python train.py --n_layer=14 --d_model=128 --n_head=4 --n_kv_head=4 --head_dim=32 --d_mlp=512 --vocab_size=8192 --activation="quick_gelu" --norm="layernorm" --norm_place="pre" --norm_eps=1e-05 --positions="learned" --qk_norm=false --attn_scale=0.177 --bias="all" --tie_embeddings=true --parallel_block=false --init="normal" --init_std_qkv=0.0382 --init_std_o=0.00721 --init_std_up=0.0382 --init_std_down=0.00361 --optimizer="muon" --lr=0.00917 --beta1=0.93 --weight_decay=0.0 --lr_head=0.00621 --grad_clip=2.0 --warmup_steps=200 --schedule="wsd" --decay_fraction=0.904 --decay_shape="linear" --final_lr_fraction=0.0 --batch_tokens=16384 --seq_len=512 --doc_mask=true --train_tokens=153200000 --steps=9351 --dataset="wikipedia_en"
Each number is 128 + 24 x the weight over the matrix's rms, rounded and kept within 0 to 255. Layers, rows and columns count from 0. Numbers have three digits each.

# layer 5 MLP up, 512x128, rms 0.269, rows 315-421, columns 0-63
114130161136168133137118146103144126119106137130096147098154166140124113127120110116130114160123116134167188182156136111131127132120134165101110111099138097121135152096108134113158116131108070
113129084170083153157091107129085167153160131117138118127076153136087147120109112133124088131170168175077113109125188082191114125127104129131152120177149128104136122105107118140138164137148175
175129123075165095169172147152156104172126150094087117171138186144062118117183183139084109129088141132086088100114163142093150063063166093195104153091099144113132125143153054118135148139092089
137160142111152104109077152118146123133130129085134169135142137075088174128141105122158155131139142130117091113104145123141167116144147123125107122137089118115145131143128143067087151129108159
133152104146108150140111126118112120121095138131126133146139168154132134147092103130123133145138129118133097162138124116116108110122140111154124136115135107130117139139131145120132118153121123
096170148131146133142139086117078131130126140087135127143100135138079129130145155119114123108142131123168134091150128115123131135070137127111136167128144096137136117162119150091143111145141132
103136152157166146093166157124137121153122122154114117116111148156090121116087144147097115139124077124147163132151122138115098111132094139124126183131132141129121111146103121142146128156112101
148125130137094130126127118143110107103109141083165125112134131151113130118141132150140080100123158096132163152161153102140103147123118128205094139112128131137153139101128118118094106152118069
100129167155130079150149152104149108134144135152122132127147121120140140105121104133108150131113092095157144157126094165107107130154132090125133151102185104148124132094108091110144112117137096
114157126153130116095130089129089140116116149110097150128088147127195146101130155165121121093141130140102144162145131119137107185140129121113102145104186125098120097135081131152132094131127093
107135109143104131134117070123163086148122114125130132127141110143111106170188107160097095139161149124134164126172161128094106111106138141156138138154131141136104108132113141132160117111124180
120141136151115145121135098155129097159169152119105113140138140130149123132136108162187147111146129126097142108086128114149128115122164127165118112077136111130128117074118100151135159120136128
135146152143088125173119163139141103124135117154173136110136106181101092114167105126134144184130169103153165088132137086133091113136121128155146138093106121132115128143114134127105095137137128
083112157159097141147134115140118101121105132120155119123153147136128129138103129187129158158155161145122095082147145126159173095140127076111140098094144111160147077132109084106095161112141105
101118150144145088130146142131131144123136127095115131172150109122110136107161135100139139134134111163144126111130122141134105152158115123169131140123134126105138127119104116105136154157134140
104160118108127109126075101166085133158137129138146135149109138128116141162109170130104134174187119150144140161108156114175175131117132090139176125128161181113163113135118121175131105125127144
145141121109137146133126138130097157117111110087144116112160132144100153130158100140142167147112103097114150106111071154114105123130136152122100120115121130126112142154121093144141162127122122
084139137124145105124124125124145141115143129131129088135123092119129130111082129116134152155125169122149133134186124154088140119123137097136149138141129102104142123095149105097099099150146144
103177103152103097147107119136071123159073167153124111125117131098130143147162125143131104184163151118148132195117099132191114139093107143127132184092132090179121127158129157078125139147196145
135155148152102132115136064148131100139116097104168160118132111142147141121145079119125154140101139118117158192119091116095167140106129130091100118110163120134153100111130138101140145137102108
131149146162140164084101102128131156094112143135101148111157157127159137157114160150150105089136144118201130119142086118113120149135149124126164128127103112117143116105158137108170121089110144
097152130125117111079127110133123084141122170142113105134134143141109150115129147154152152129149126141183162079149123142169129193115160160144103105112119132119096088147138142107072127152127151
104127132110151112128125122112121083151152107099160084131164144099114125102114112112109138107119115147164109169127111131110121134170103123111143102127141114144097154109084117150128107152136123
172136179092094074124141107058185150132115124149133133157117095093150084172103151171138146121104154095137142121122160091059117151133154119115125177178144085133109163119159099176133153123111114
149127108130097125119144129139153131148095129146080156067128138175145175151128133130143085133150152155153138181119137101106088127103168105145148126101097108143185101076129081123148162083176162
135153077130145126134146143158133149127140144153133164183117126127166148150131119091133125148097124130102128135130134121132112149108144123110115159096115140145115123130118131094136114135111153
119161124099113159104101124113128108131115105130102111128140131112155121109124130165147107146160129138126167121154147111143105149127155136143175142084117145188165136084131160132103105168132111
128102104102124130132110148113137118089122161127118123102120118090137121134136064138166153127153173111130118130112125095129121138125191121140174141134094119107079129148096172125129122138114131
118121092140134150139149106134156106129120133122088126105126124150092124146103150111139124097149165119151148148109092128082098113152116125129106173123125151097086127145103099123122148178119122
160086150121142110119114151099161118135074122133137119147200148101119106097135135148135120170130149098128151172132126153123130081116136103097142111108138134106113108141092108108152124126118136
156120097133152131144148087137130178132092087074126110117154146105142062089109105157162129089140114124152065165110138109131138147124129104161122102122144147094121128145052131138123117159108113
116096088117120121154095118116119141134148118113125106111129136138114149128129118085153104084129150120154143072158123150120105136171133122137165115120136173109146133112092136074155124120129149
061137145113120150140113200113139132164121153156123120109080147128124144135156138143120120147110102149129114099135100150166118109099138158110162133174162135155148123144128180103102119116148120
114125081164140091132126126114127102149159144147109140112163128103156131099119114085149168161122135123163115168134104147107143135130137130119137116094136103138116158133133085124117128120150191
114118149105140100099148140094127100108160121106121137128138125108134174135122128107186135125117151135118098135148106117148140168147147132137165113101116102116134126108069103089123092155085141
134118075131150138171121098119132156123159109126137070136135096087113106123128154088147154146141120136147099139100178140142135112170153102145150120149123094112097199144113158145132122161190116
112144147086076125128111128146167131112102144110125132099076154203156119120114160144123136169156079093144068088111161128113113109136132140090136136168157177124198153142111121077144122150139132
116141117139129117122140121129132110139134131132120131142143116120126121141116136125127140142145113126147128137127117145119116120116127154110114129136146125104130108128124123147124124128124135
122088137122145158113116095127167089116140164158107114126073126138095110115215120143111122124141163163086113153123140130093071137119141126133119134161110150146169183129121121123108136138109149
130129107154151077144173165141126109218154119100109125114100115053130158093154123109146104131136101169173089127150144161085149150102065154103133121179174102100120142133100094091079126117156146
142157121144133137137163138111149134131136107145113116145181136128118150159176111101102148148122178138151117135175086118111120115109133095116125144156125124150139145109150163117142143113185125
133126104110158127145129116104149111090072099114107118122100130175160112128155137159144096120147087135137083145157130128197141132126147129119149126115159135109172132125144168114133129166105113
169113136150156094163117122125127138136142098077145107106183119133108160101109120148160085124124163126126154117142163128160178147111139168153135092124148120114126117109113140135121107117150142
098131155104196104154160180130154144112135094105163177119128116138126077122173093140163117107137110141115082158098142125138087159076118164116103146171159163090143130170109129149043130130145138
117103068152134171136113130119112137098143130126121110149172144108128189122117141199210084142137164123114113114121156169123098191195091118103115109080156159106157118111036130115154115062094074
133125133115130104110100146151131102154138111128120116137164129114146138138161122134145144159113120115112118150120125140145176115125089093086097111157120127123145119128119091136114119138086110
108155145124125125056145160132129121137133117098142160079113149156166117132128129139144100153161121144174154131126139157158116115123123116104122118140143114119101114095104151114083116161093084
134153161156098171135122126126085141151146110114092043116162104162122118155114138176140131124133122097144119137107118133130078134128117079150157114150150126117140064149104162152120150115131140
132095091138133084184103104156112147109123126100133145112120161160100115152097124135105097099122138074169105119124157119108149150171159122129112066105130147134121128152118129130169139093137170
184119149121124074104144135088115155104117170168137093167127197143146123109153132132140083066158154146103140144075101118121178148123141121092119135089189143086128045114086140144133151105141138
165120137094109145176119161130129107104175089101082105110132073101107146175176133094079175120155145095142154138088055147090077143138107127111125100077103194145121181066110152112115085140123165
132119140159117161113110150172107130148105134148120157123134118145126126143135135128083155121155136141102144178098110136121120133111110090148135167087109110121136125165127161169136116109128097
139122124137132128125085121159125113153156106138106101177142108160161124129089146173128113134113125160139059131104162103161152137142143117162092112109155143093131178110124133164129144139138111
107130116113127125133153125143103127125138127109122138142137125112122156139164122120146152133166137178105117142090109152115103184107122121133130133108145136140102144155137156133133104110097148
137120115144101129143111133112174126143137091142162110115113131133112126122118126141128158118097156091144099090129155122129143160153137125142120113137135142125115147137132129145137113120131127
126133120127116125116121130138154123092128132132122138123134138155124138135141145156104115125139120121129133132126128113130122137134135134120108125124121117142110134126125133120118120139152123
156114105162123099090154155143136180169098160147107137126123118112128131116120118154133117151126118149137145186136126122132148093098096146100139132105141117125137103133094116119136111144140068
127109141121126113145140159091106118155108165115165121119143082140113130097146154159163144122155132096113136129131129108119119134084090135144142132141116138104113108134106074144102105112187095
102151141101170118157147159109070120114118097075102144122137124131090129124153104101091155142116120096111111150119099151103137129154108100172120132146104159167138105134091142143131120111117133
081151121170140128129145096105113194123105143113118153166104160133080138141109128179171084104132145144166139149190101150088156104124143132115113108148127135127155066103126166135123112125150150
161119148115138092106102144149099112130152146158115147135091102158139171140109142116159148138140114150133104095135094093151170170144139107137103115142138118078135138123086125152086105147151136
113077106129109134095135130083159092135106085127134114145161108132107176158137111125133151152118130152115164145151140111118193148121132131146126142119124113167122120134142154112138122129141156
160145100097092147097123113134154110088160147111129083191071110098083123156194137106071104156111131155103126150102162135145124111111133154158159128104137131122130139096126125098137138123146149
138113171137157133128122117120117141114131105149101153165148154149141135097120085134138124114129145133148138149126155122129111112165129159109120112180160081124097104115133098172094141101153117
165171136166119165172148146163151131121090106145129151100129140111097143138101088099148131120129120108133135106115101115076145102128113120049160116125117131132114156138126135129111102100147166
150114098164153115096109148107143135102108164122067141136152120109139164086129145138106138169112174087117116138110133132177156128134132134079128111126119161168127123070110096095139112116105133
093139093125192079216094089119150159154101130158069147150101174145084172092137099160138134089099131162131112152096191118126175190121125102128114154108113172123147119149116107084103173092104143
073123135140106115151199116111114145146148163099157111124148098077185145110140094151108093154105128145146137143147102138101091161103088139086135119155151163135108085099112096141113096149124086
136095097110118141146121147133172117102144142109131147116114155128119126147144153122135160132120122150096072152110145124103130130158122115132120144137117151105100143147079134103130114208142146
128108164170092129130098111108116100169134108127097141122156166129109113086159155150146116142078137110146128129169092157123124114109101124132134096132163115123134121189182133149160096131171147
160119138157103117115098153093133110078111110123092113130101120124132145140147141140088124123159148105141154064157146183137140149112167152148125125151158151124128124169116167081088112153124117
148112106110131105132161154148111097166195157134122157182087116155125162110117129110152093094134117154143133142110198168204080135128108139145134126064135128090108122091115161113150086118138133
158128131133131149125154146149169157097129126141087150134092127131128140144158126123114164121113103131163151093107109113112090130132140094141118123127145119121105135116137135115086125119105121
161133117113147123100124170123132110157159125113061138119081070144141126136113128140142140145112077107099108113131155093107137142124142123144145126108118102103171137138166083131116146127133153
131187159071095119072126148103128109150149176140117152123152100138169142098175168154160107093101129115179121146117155146117125161122077153088142129084166111122140156119127108128133162091099184
172111131126100128096106118144137111128154151127094134168106135132123138109108148100115103150131152149100101143103129116115120109126137114124137149088126119125133099180138133125135137113146134
146132156126099104153120133176126093132071102138115163105150111147158144165172146175117150102162117102128133131122103111093138151194116142080126133158076119135127139160095088119083148110105114
138144128146118119108146141102105094109139147137122119130140140133133144124130119124152130121138145108122129120118138102151131138105119148118128118146124113131102122132136099150106114140137122
158143136165102133120142119082083116128128114159152104145164127135170134153119092127157124055108151131124149149124115126063083134183132117151121183081157131143119177145177111127135114132108103
129127123143158118104113120133113129142126128118119139129120119120142123133116128140128130125132156117129127140123132147153129112125130116132125124151127128130109108109123125133109116111136126
092163158110109140123131130133096126132113109128158152177118136134147173104106159138128116113129142101117125124133115124117108124089119099132166132119130120114095113134130128139147105170089119
136172121161121115146191123122116143178143115107091129089137158110145132136112154150141137148118095112111100157167130141107146153133128136148052131152144140144117109120127086090122108118111158
126123124099135091109107129167143102090143144129140156141177074115134153114102143135131147136141128126142078114163097140092147129066111096115113128116132110120148147143109084169168138151105122
131128136122135130131123120124129132139139136125129139139124131121128126129131124119126128117119133125129130119133131130143135138125134118122136123126124126127137134116125117119134136122131127
171155145099114101156127149120141137096147123111109103133155137115119119122100133134122168096130152141132103105137127143128123174104139083138149130094157098099164102170114110087131155124148099
138120133149131126175106162144164133091139126155078081088140106157174132115158145116073111106108095106161150171103144147125114115147134134116110147116106147132160129110120109153166083099126107
112137145139140158144129123104145139137097134120111119142145115116119113133142141155115131091130109117104131124129125123155128151095133122121141133147134126151124080144125118092131123112134100
117134110134128106098151136088112099120098149067163132119125078122183155138181095091145144096156138161133107135141128133149148106130134146125137132118134122113086137096131130131117115143081167
127128134128088094153137132127122169118192155133131136139124131120120110124160124120126120136089139161109145108072183119144150114103137123172177121086122134092168158190112109137141108127153109
124172098100155133117141134123106101123137148096169127121104189105217143121160102123114119115111175117131150125091137121138112134090104109110105159132119124129159116124172132117136067117126120
087145122123108151156137137172118128114169123151124141126135156163082165079122120104108128117080086123099118120163111131110112127123134120111158168128140127153128127168165105085156151111169151
123134088131140160123080152091165122147123155108143141137188100147098134139165109131142116112163124098152183146111190123127138081124132104081131128139109140184114108146163132101110099106126167
153131100138102125146123123111171132121168140149092170120161119127093127128159132075123137126133183122186147150107112087117130143117130130121134087109075163092105108076059101115142114143093115
109176117159134075144106116125129164119126133113077167136097171130141158095096151141116137148134111091121121081110123103127142129115115131120121148165153172122106120075157054078165134103134206
102160090144131126153082135139121152137163143084071116148147114145110167157147145154103183137162119148116147124102133109135094168096111082162141131118104140109156133119122096105150140123114131
138131143127137123132145147118144093080131132139158153066127091147127123115127133113154165127132142142100134153140129111111155131160125110140110139136116133124152138154091109107111125149122115
169145163126151131125138139141108115117130128110136107174128149143135117132127124127162121117116107133136123105064133145131111080148116159087140118110164163163134110136163140097082132129136116
141157123136083131154114133099125124129124098155118157164118155141139142126142103117134145121131131118129120094138165130125152130113158123096104150120112149136134125118112159118164139119125150
186146124142151140158108109114142135133123098112146123114110160100121121062118125140096083068121184066147122177159130104128109099201123153124121111157130086154099135144140140106138121126141112
125142113108091088137122119134133089137147168133150125172173129132136133154151136123117139119109165048124121088081151153170096114100172122133159106107107134109143129157145149079118122086202106
156117107128112122116129134137125147120129071087114113102131127110144156157153142156131131138099097090140140137125128158135098097095149101163152117115121111102099099126132187135104123177129118
078094138121102126129119158149134103108143067080127129140151113134125100217154136132154070130078094160114152118098083116140114140154140118142104142109161080140074124117109164120226145133093134
122168108159147113116129103092123154145141125114118125110193100114109081104156154117129141135128153153142136144153132135161105149105092115074159114131109118160182123123144137104137111140145131
159124121089161155100148131115127146131138140134117095121087101149124138139100105140147140159139144149153144139168145147127147125104143129114138114172126137157149128121147144144105094099164111
105153128130134113116137128130107141120134163146156118087117095151115127132127140121154132080108115101111145131146168106133118148124129162144120134126091126121121113089128121128107118135150123
159130184118137123088131133182157145135111201138118206093089150180092139106108126130143157085121144072066118130111137103095127176048185147169130115110134114119107118117111141126147110102116104
108125111151126130125123139107157131109126128141139105117144122080169108117124132167139140142162112164151147128085130095136104152115138112127150125123101098152126088088103147083142130097130161
# layer 5 MLP down (transposed), 512x128, rms 0.123, rows 315-421, columns 0-63
097115168083144153128122101132145086141138136080142143154125149131100161104155115125120148119137087119092120113113120151130117090123112129128091135146076113166147164099120108142123141112131115
136106149108092099172103144170117190119121131154082172061133121159141162099148120117141118173190063158126141137157085118080105097106132156131080164138130122131143108158124153141175110166107109
096088105080117144174127076188103168174202119074154177127071140094100118220180165149133142120123109128101147106064204088185111197165163153166152117118107162134082103097095202036027092143147152
111117103115173099114157114165164115145122126124183120108125130163177110134105160158131135167141068152139111160133131070135140098135149108134115137123112155099152126103136093092136117150148132
130132130127132123121118131134118126105150104110121126126128120124125135136142161143124136128121135130125107125140143167164128135124114116121129137123118134105160107076125114148125139097122139
129139125109082117126098160158130147124113143094115110133101120098104124155168148125079093111138172123141109134175184111167154129107097139136139144127100145129127120107101096164071181107154175
173142134135095135149110114123184111157129127113090136131152117117117114112106119129131125117145091114113145104120122151157129089160083143129121161133113102138133170159145134141119125103167133
092167132128145134127165140148159106140112158127161149130173109135138135150129127126134136125119092143125093135122090100131092125092145099089129105129106099132111135115144121150161101121145182
153120115140121120099130128142129123111132155089132147119112130134102156140131166141123161126113097140163118152088136176134165127151108118138134112079164122098135135136108124137099122133136132
145085121118141132144111125134125153120145105100130110142118084134127123172153147091148105120118121123155129131163091135117105112124089150120149129142073124165139116142137107113137162126125159
090144140179157157156133141088085121149165131180135142129135122146138128115144112141154141114102126166132117114197127112146127096144148116152143183132092139146106185117086103101118097089153103
040044125154098131107136142179105060124138172107150163127164051137130139157116128189131123196161124123110111102135168115169093117128177141102118110135145144237143120094166145157122154131116110
130154113096171143141162135105118108164166109108109127134117131110153117126112164153135111143098137082151124136120121111134134169136139131127097150148125144109107118137088122118130125133091123
124136114134113122143140150108097149155099107132129144131157125122122144121143128133120140112136150123135152132143109133166130146127134120140122135124101192104114085134152183104112118138179137
141149146184148114108163097126114126152116130130103140112133109122138126122131118140121136124144151140103106124092132088101124145157122102154160151128100129123120114110130159148094139102136116
108138132128163090103131165166097152106096137121096084155111109111114134112126148103129114164106152091126112094131159146097128120138149124120158129165177120153132127134128149159155174114107095
138129143121166146094133131160122120121146103139144142125122106141085093100132167092116121122121140158129138116151143155122137121124139133167159148121104143121112121166118100118123182138145118
113156125155157142102148166146151094150111167146146119133162079144171095117083117097137111124163157104083156108152127120143111160159127144118134111148094129129108113111122098120186144122124097
160097109107134116109126110072120131152131152118112157143106109154119103173085131112116103150084091138078154058161163114117169146135082158186151134174100139124147128130098140108159118139141121
121123113176115127104170117130102155126143143116097149121131154146138104109139116110132137119149111077086139106127109127121129100096118137175121151141127176081121104155114117124124142157101108
110098141134177107133107129131130134143141123153131136144094117101114146128132093150112142120126085133099096120114133144111157124137141092129132120088159117139125105112138158148100115120158118
093143147112114091141109165130125109098098129120147162162105191095145122111139088072136128137147145174126127137165108138146155107127169112090118114162114109145148171126134113144141164080095099
121127178065129126148147129136191129129141097130124128134096133131132136120115129097131128134138131117147107086149135127118148100107146118130141110137157144133094118081113146113139135160126146
116101133118171166134101093140110101168151107083159144087150138137171116124109109161134124092126150143171151105143119156127092110139088119074130106149150128147147128129099098161157164111136132
106128096088115103106159111139099120136133120108191117148119104131122168102106094166158097144097088071173111114127107097161178183096111153142102180096151099127112122167168155148123188109100079
099100145118107112126117091137116121136101116123127123132131149151128151112127169169146123122154137130141123117175113138098117142098118154129119125126147141087127107082124144148155149172139105
125119113093160140114146128136127168120120125158182129162103132121092098125119098101102128143129070117109080100129130119133148125135109147105141093133112092129134153178141206157150141174133116
127110142141131124157100079138106128133120122162147113105114103178143140127150118123132106136093137115109120164123131130089133150131118133106064083184130104148132110161117131126111140117111089
094166122106117126093076099155140113093118094146187142184095127121104123159097126102144175126108151121113167111101112109119151161122164144130131140095145109131121135106153117106108177167141089
104114160124161140147124144129125173128066129162138158095165152119121143119074138106136093117138123144079144104153067118099105145128137091131113110140124124139106128135122091164134111126133099
097102141143173129188122166140119078122084126126102130122136133082131193118178117104110177118184150149102145096142116132080094159165101129136160128143104127134159137105157136184140109133110081
137119124192167137095136125140151112101118114158118119122149133120138163119102131119099123135162112114115151161137121133083120121117155158133109159168150165101070144165114073072105129174129123
166111145154160145162136120170154154143112110087115146101142134128096092155112099107156141155102139156129141122152113139121113129141118150136135106155097122129068144098183149155074117149109124
148146130128140128124089116127128155122144141142133141145105154141131169132110128113150120148139160142150140112120133135107126145119135114133105093133113132134122133132102144066135087139147148
111091148119197133183079143182121169118106086178160144161132108171160134134113146131107123097109135149166109167127147114128104104105102104138149136102140141111154141102160114155088105148155147
101155143145148105125114109149125171133091132089165132096174117180127144149097140172105144147170123134146114128106099134176091065106146087090119143132150147136126144075155134153113149126149122
131152149153090138121153123071085136120135120130109129113126171115125122143126122095112131129105151163134152130139117178140169105129145161108156139105098159085156096123123105117125064133090128
128142133141128114132135146127140121127117131137113118124143142144135124129104124126142133117147119112134124128118146130149139128138135133117131121121133121112147137140112127124144109111129137
129146123127064131176119146123087140135140120128129145142153109139162159114161136142168147097136073145171117110143128152145158111091112154156144089111156139136094125113150091149154138156139087
153097181153116106139080155118141175135153141111067117130112097095127118174191166053145195131062129112133100133109150188120106169123141127081193142164193074047141090137147148093139177156105118
148117134079114140143135106126102114120176113124171139113109121089136168157135104113128154151108090120106144165150120105140071100187112146146118124135125114142102141163116136083150136165147088
131140111122111111103103131140111140147106099131138163127083112114101084112131114115130153157109118083117171132147132104134165143161098135147143143159099159119097157146155108134153112121181159
102135123153110127086153158128137149099111106162117137177125100168147126135122116110116094132159122112132178122113124164100106107105117134123118104157120143147099138144141140150149134135127156
140158146164171194120139082090176143142125093090101125113151120134062156144200136164121129065158086161101096176120163142090178168083183125129175154117109139169125126156118095177112092139181120
104214110092044099103125104166056110085101099171118121126133163149128188113115122168176149183127132124102136151131153161148123150151135174113142109117097133114179144134108107154161124135151122
151116140156126145127167116134165113107087127120124123143161106170110107123163108112107123129132140136130145120113112118105154126126128122156111135133126103103115140159120129145137124129135150
105149146114098136152105129142125128134134123163142117179115121088103112126121093111145158113136143135090116136135116135102136144122181143144104114117083116134154137164155075164103128130134144
117120151161131149170154132164125132158153106093146139119105130146100118167080128099113106155115071141123120158112127091128115113122130101121143127167080158110097184126095122153114114111164149
110122114119134134075165139115108166110106152119100118114188140153131143120140101090097098089140109180114115127117119138123122133112098130121121153160137084097128134101119109165130132168139109
148152158169126165152124142154103128134120140157140086117118116174127142142118152150102090137118157128163218104172104151090108078116095136120086171149086120057087111172104137086067147123114101
149103099133153133162116112115089162118123143108144103133082118144041161158143123103164128042100149131101117078161092102138163124156157126131140106222103115138181129082127130145130216088159118
126130126135106114141109160090136138166162131111127162109166135122137106136142150140156114131110127134128113077128113136116121128151128120121107110106114109141129150125129144121171176102153133
125131153105190126128136125131100103113121133115160200155124167114103135176119102163099118135147197130162100140112144110122140103148118110116148134121069091145149133135085095146120126088096135
128114108133135109177104141112119138139113120126148117126116124118132160127114171162137123109136144103124135116111106113139131132150131112094129113116116132139142117136088113122138124122157113
132138110103146124159137135123136116111108093138126129123133121158124152114111117111130139134150094077145114125146122112100162093108129142115122139141130114124135145103131133132142135116135139
119129142127129122129116131116123121139149136117116144111111134118138141141130124114121124127120123101149140112124119109104136135099115159132131134105128146112123131136111118130137117127121135
137142128111144125121090128120106152147090161124126129159149154163097083131137114142158117134139106110086126087140112111134102167156145091138089133137119154137128132140119124136151137134147117
129107132136119122105146134139135129124168133162138137157108173133156087165118166085141111110142083170126163151138148114154129103132155085107119103085139120105121113119148164124133163144135162
091132122127168142085107107109148149093153128122091132115126120137122151121128084089120181134135135113126117081145129084179141137114111161092119136103122093122087167158161151179131145167137122
146104127105174141148112131058124158179176115124142101091130111113137097122090121108096172094112184133135122083152117164168152160194094138131133140159152150111096138119118151137135131115100137
140118092168151109107123132134132117147145102134165131153145129128136130100157130109168141130149137116096133111132173108095149106095133133162146131185134103160102104162123139156126127137119135
135133130141155112120081134172132150080076130134133103114117134133151128079106093146086144112127152138105138166149121121131125129148133136107133126148109121118122131164145094136120153135123133
130155183149154127131130143128080157148124122161146126097112111112153090134047119115158110105087133154113152092145091136171103108165109103084106089110132097176105098144112135188103138151127112
114150120108175096138102162089128156117092147147091097120144123148096154107156126145114105097115104132123117127119105110129154147123146143142089156063114181110134121114142154152142164106127165
141115110091099112105141070141140127156100145149119111153114123128122091126178149116136096176097159090140143114127091141126136152175139127119104088103115093119168106096097107174109138147080161
124145121176160142147128124128122129118110121146186128103135093140118138149130132162134117115111156116138141145139115115094156147150100097129089176143121078117110163171127130179129093108133135
098160230129139088167151110022115134164163114143155186106151152128129130134111073116183121097104108147098165125112104136177213102111152176120073026131148082035168121142147168112125176157152095
108145137121090161131107144145163097165119136163126093069148114055139120116110116143087115128159141126083121186096106139164108143139151144149135179118090101163148112118189140120141145128122107
130153135078147140085116127097129152131108137136141162135110138109109118159112092117134131078109108109120151166160110094118122146102132141090152152111133121130092115111149128144119182152114080
110150121123125148078133119121129160124110126142150099173122139154111144143102107114129134142176083148120142102137154159124122140119157093111158148085150119162166113122132151139150131143120136
161144092106156145153099118089111174145138090136146134169112133122151089145087114122129144136123092126099121143106165117102159134154147094142073100165106094116089135156108110141169136144121123
151134154143133158159140130133148138127119143080096107159143137115122173157123183083119124144118137118160157109108136152126119114097162118150146124157076119145103041063127123086128148188129100
122138137125096128140086126115117132159132116130146120091141142128149137112130131143148103150145144115107101171120141149151143130155127105100129144106115143117127118129139122126126122110100136
114117149162155116149100123135120156100088116151136114102138093174158155130077115125132132090153145160111131103166112140132117122101183096119120096173119146121062146118151114147178125159149107
118121140084187156114136117138097135104134140111119162128053152130143168073103139175143110161168080075135124159110117139125138101080133095108102157132141141187165160098159107141097120154075121
152145158126099150126184128176138075154105152095137148101155133100115107065117088166102114114122160130114127111113194143146084175157165118079112116162124122157095065098173123148129094130116125
133103107166156104095104127118167115154171152066150171111119112138137110150137153174156159161099185085131137141153151197174117148141110122107110100142148133141067146113122168144102145121174159
133145134127141117158146153144150164161097105104118118117125135148128113166146124148129096106144098118137137131152099122117129129136140118116120118125130137119163096131091122123116112128154107
164115103161158193085117094126115174078131166161161147102175087087120118126112142141078168135155067149123142103122149132114117174184135110122158109129155165111142154143145095144090103129132107
136124132124138149138128152117152118136133128126132136122164134121127145131138131129117121108136135120137104133130133137125122111136136132126142130106134114130129113128121122119138099132122137
151096164145143082106134144142130126153109129173149129116098134110121107150134141152119143133118159125112112156121141122137121114130128146134107112148116112121140135135139130119094142102144170
130123155123116150105105134103089088152153111135140091149107102150154170119122100101137121154108122158149117106125147133112134128116131173107116158176139116094146127157161159122170138144080116
140122118174147103144135142155109127123132150131147147104108136114102090140145130140122109153119118133154138086153121114120141135164116125135104133154079147116121137118151155123076097135103123
130130133126144125129129131122136131130127139123125130132122123141116143119117147134146138122128128137133117135121123124129121135129128136113141120122122128134134122129112132131122114133120133
113113146113165130132140097135117134120120141121133103136131149135129129145116132147118112137107097127105114171131148113087130097150130126153113149168140153128146163157180124121158139115116156
091090140112106149133135132152154127136201156102138148130130124089120145147103127149140115127132128083104095137136159142122127147159123130186084100102150142086119097127145125157117120093155105
104138132117153139155110144159158112125125134138140156138112148136120139138100125152119108138129147127102112125111116135126113133122106131113148115117087131104138092101136118111131134098137171
159130139109177107160116143101111128109120150140080174149096100171136168127137080132139129115124093187140143144143145144108174128116120112136135093101126111103167176085162118125053127117148103
123089068181113168077074133126112106144126100082158164185104094099119106127083133124099138145112143136170183122149134123171116125145108103126114161123151129149126127109090137086142096105097119
145105155097094134098146130145142129113140113173107133120105108101116094160103106076128148157126101152093114111115076143126190145181151111162060112126169112155082131125093152150141135141083116
103132094152147094127146145113161130125178095139144142115123116134107105121125114175109160137176074106142104144139121101101142123123109115130142138092142154130122167159146092110123128122086137
089128118101096114115101166157129133168163131121084147102131136100160103111117134100152141112141142149102112098086097172132150152128136109106146090116171192127113098128129129118117114166108117
128158112098153116119109166136133147153118131111138163091052137150119111107138086102177095098095103082095129144126075120082153161122148150105155182123111093106148122100171112141080152138139131
132089147112133129124148137128142090128130161151097143122154107136140126154129120149125110170129074106145150101175120108155110134114121138132126145103157138134101101176164177117113126088098143
117141092129161087127067116158122082129132148142097107104035118091141155144112106106122103149141113124123112116097136076121124150153170122170172108097109138140185157099110137110158143106135138
112134116103134105124157158127138168120132148139129114120109114107132103136118116094120127140138119149108131113145140166150128130079130131118115134135125135142112131104144127142130109132119138
125092096086142159165135134109127118111088143100137140132101167120141134114128190139131122119127142130120122125127120130113122132106147129116104108138099141136124162129123089127127126141138128
152134151114140071129116163143116146154125141135123108130156114139156149130150134166146123115123136103131137119122123123136113118106091107127149148127137135120144116104157101120117129127153127
114148130167099121168089141158146141127123159153158097093137146132161137112133122172153114133177111144163098125133134095188111097161128091072118153096131135096110130143122150146137117122150130
133135113098129155143144135176142137150137183104127153128168121165124102126117123121036125071140118167115127130150196098131144136127145140168154073099155166075118143120091099133149110147110099
122129096108066153127159086085129108169123140119149165126066076148143084130080142135135124100161064145126130094124128124108158162183126127129117120115141153117096104134125142103130125187152113
155106182083121138117143141121173117123110109088150098162057084103159139137104162083129136144127107132106151112132071101158150131138163144190204130105136180091195125128162103067103130135092106
163124163091159142132126142097151138131146129106155127165127145134124123135147139165127117113147099105144142143116159115110123070095163116139120127089151104135128109172129161146121121116131116
107161126136131112119138112127147159115119130153145164125091128134109123165117125159119169130099117129122110165116084103124111142088099131144141121111134142143099144113124124146125177097095134
118131158094124155105113134124135162127110101103143132124171132083133103136141116134128112083153115148107104160124114165141140120122128106091133124111145143146132118105126134126145119123147132
113126138128102157141191100133142157131115082130145127091189120143156164119103079131152084126174109125105116144156093156093150153167160115123100108163153103134129123135101126113161194125142110
142123099128181119145128098132113123164103152129134146152122147130116144153122107112139135082110117157148110106116136105108114137120121145142096128205117133109115122153131140089101105129127140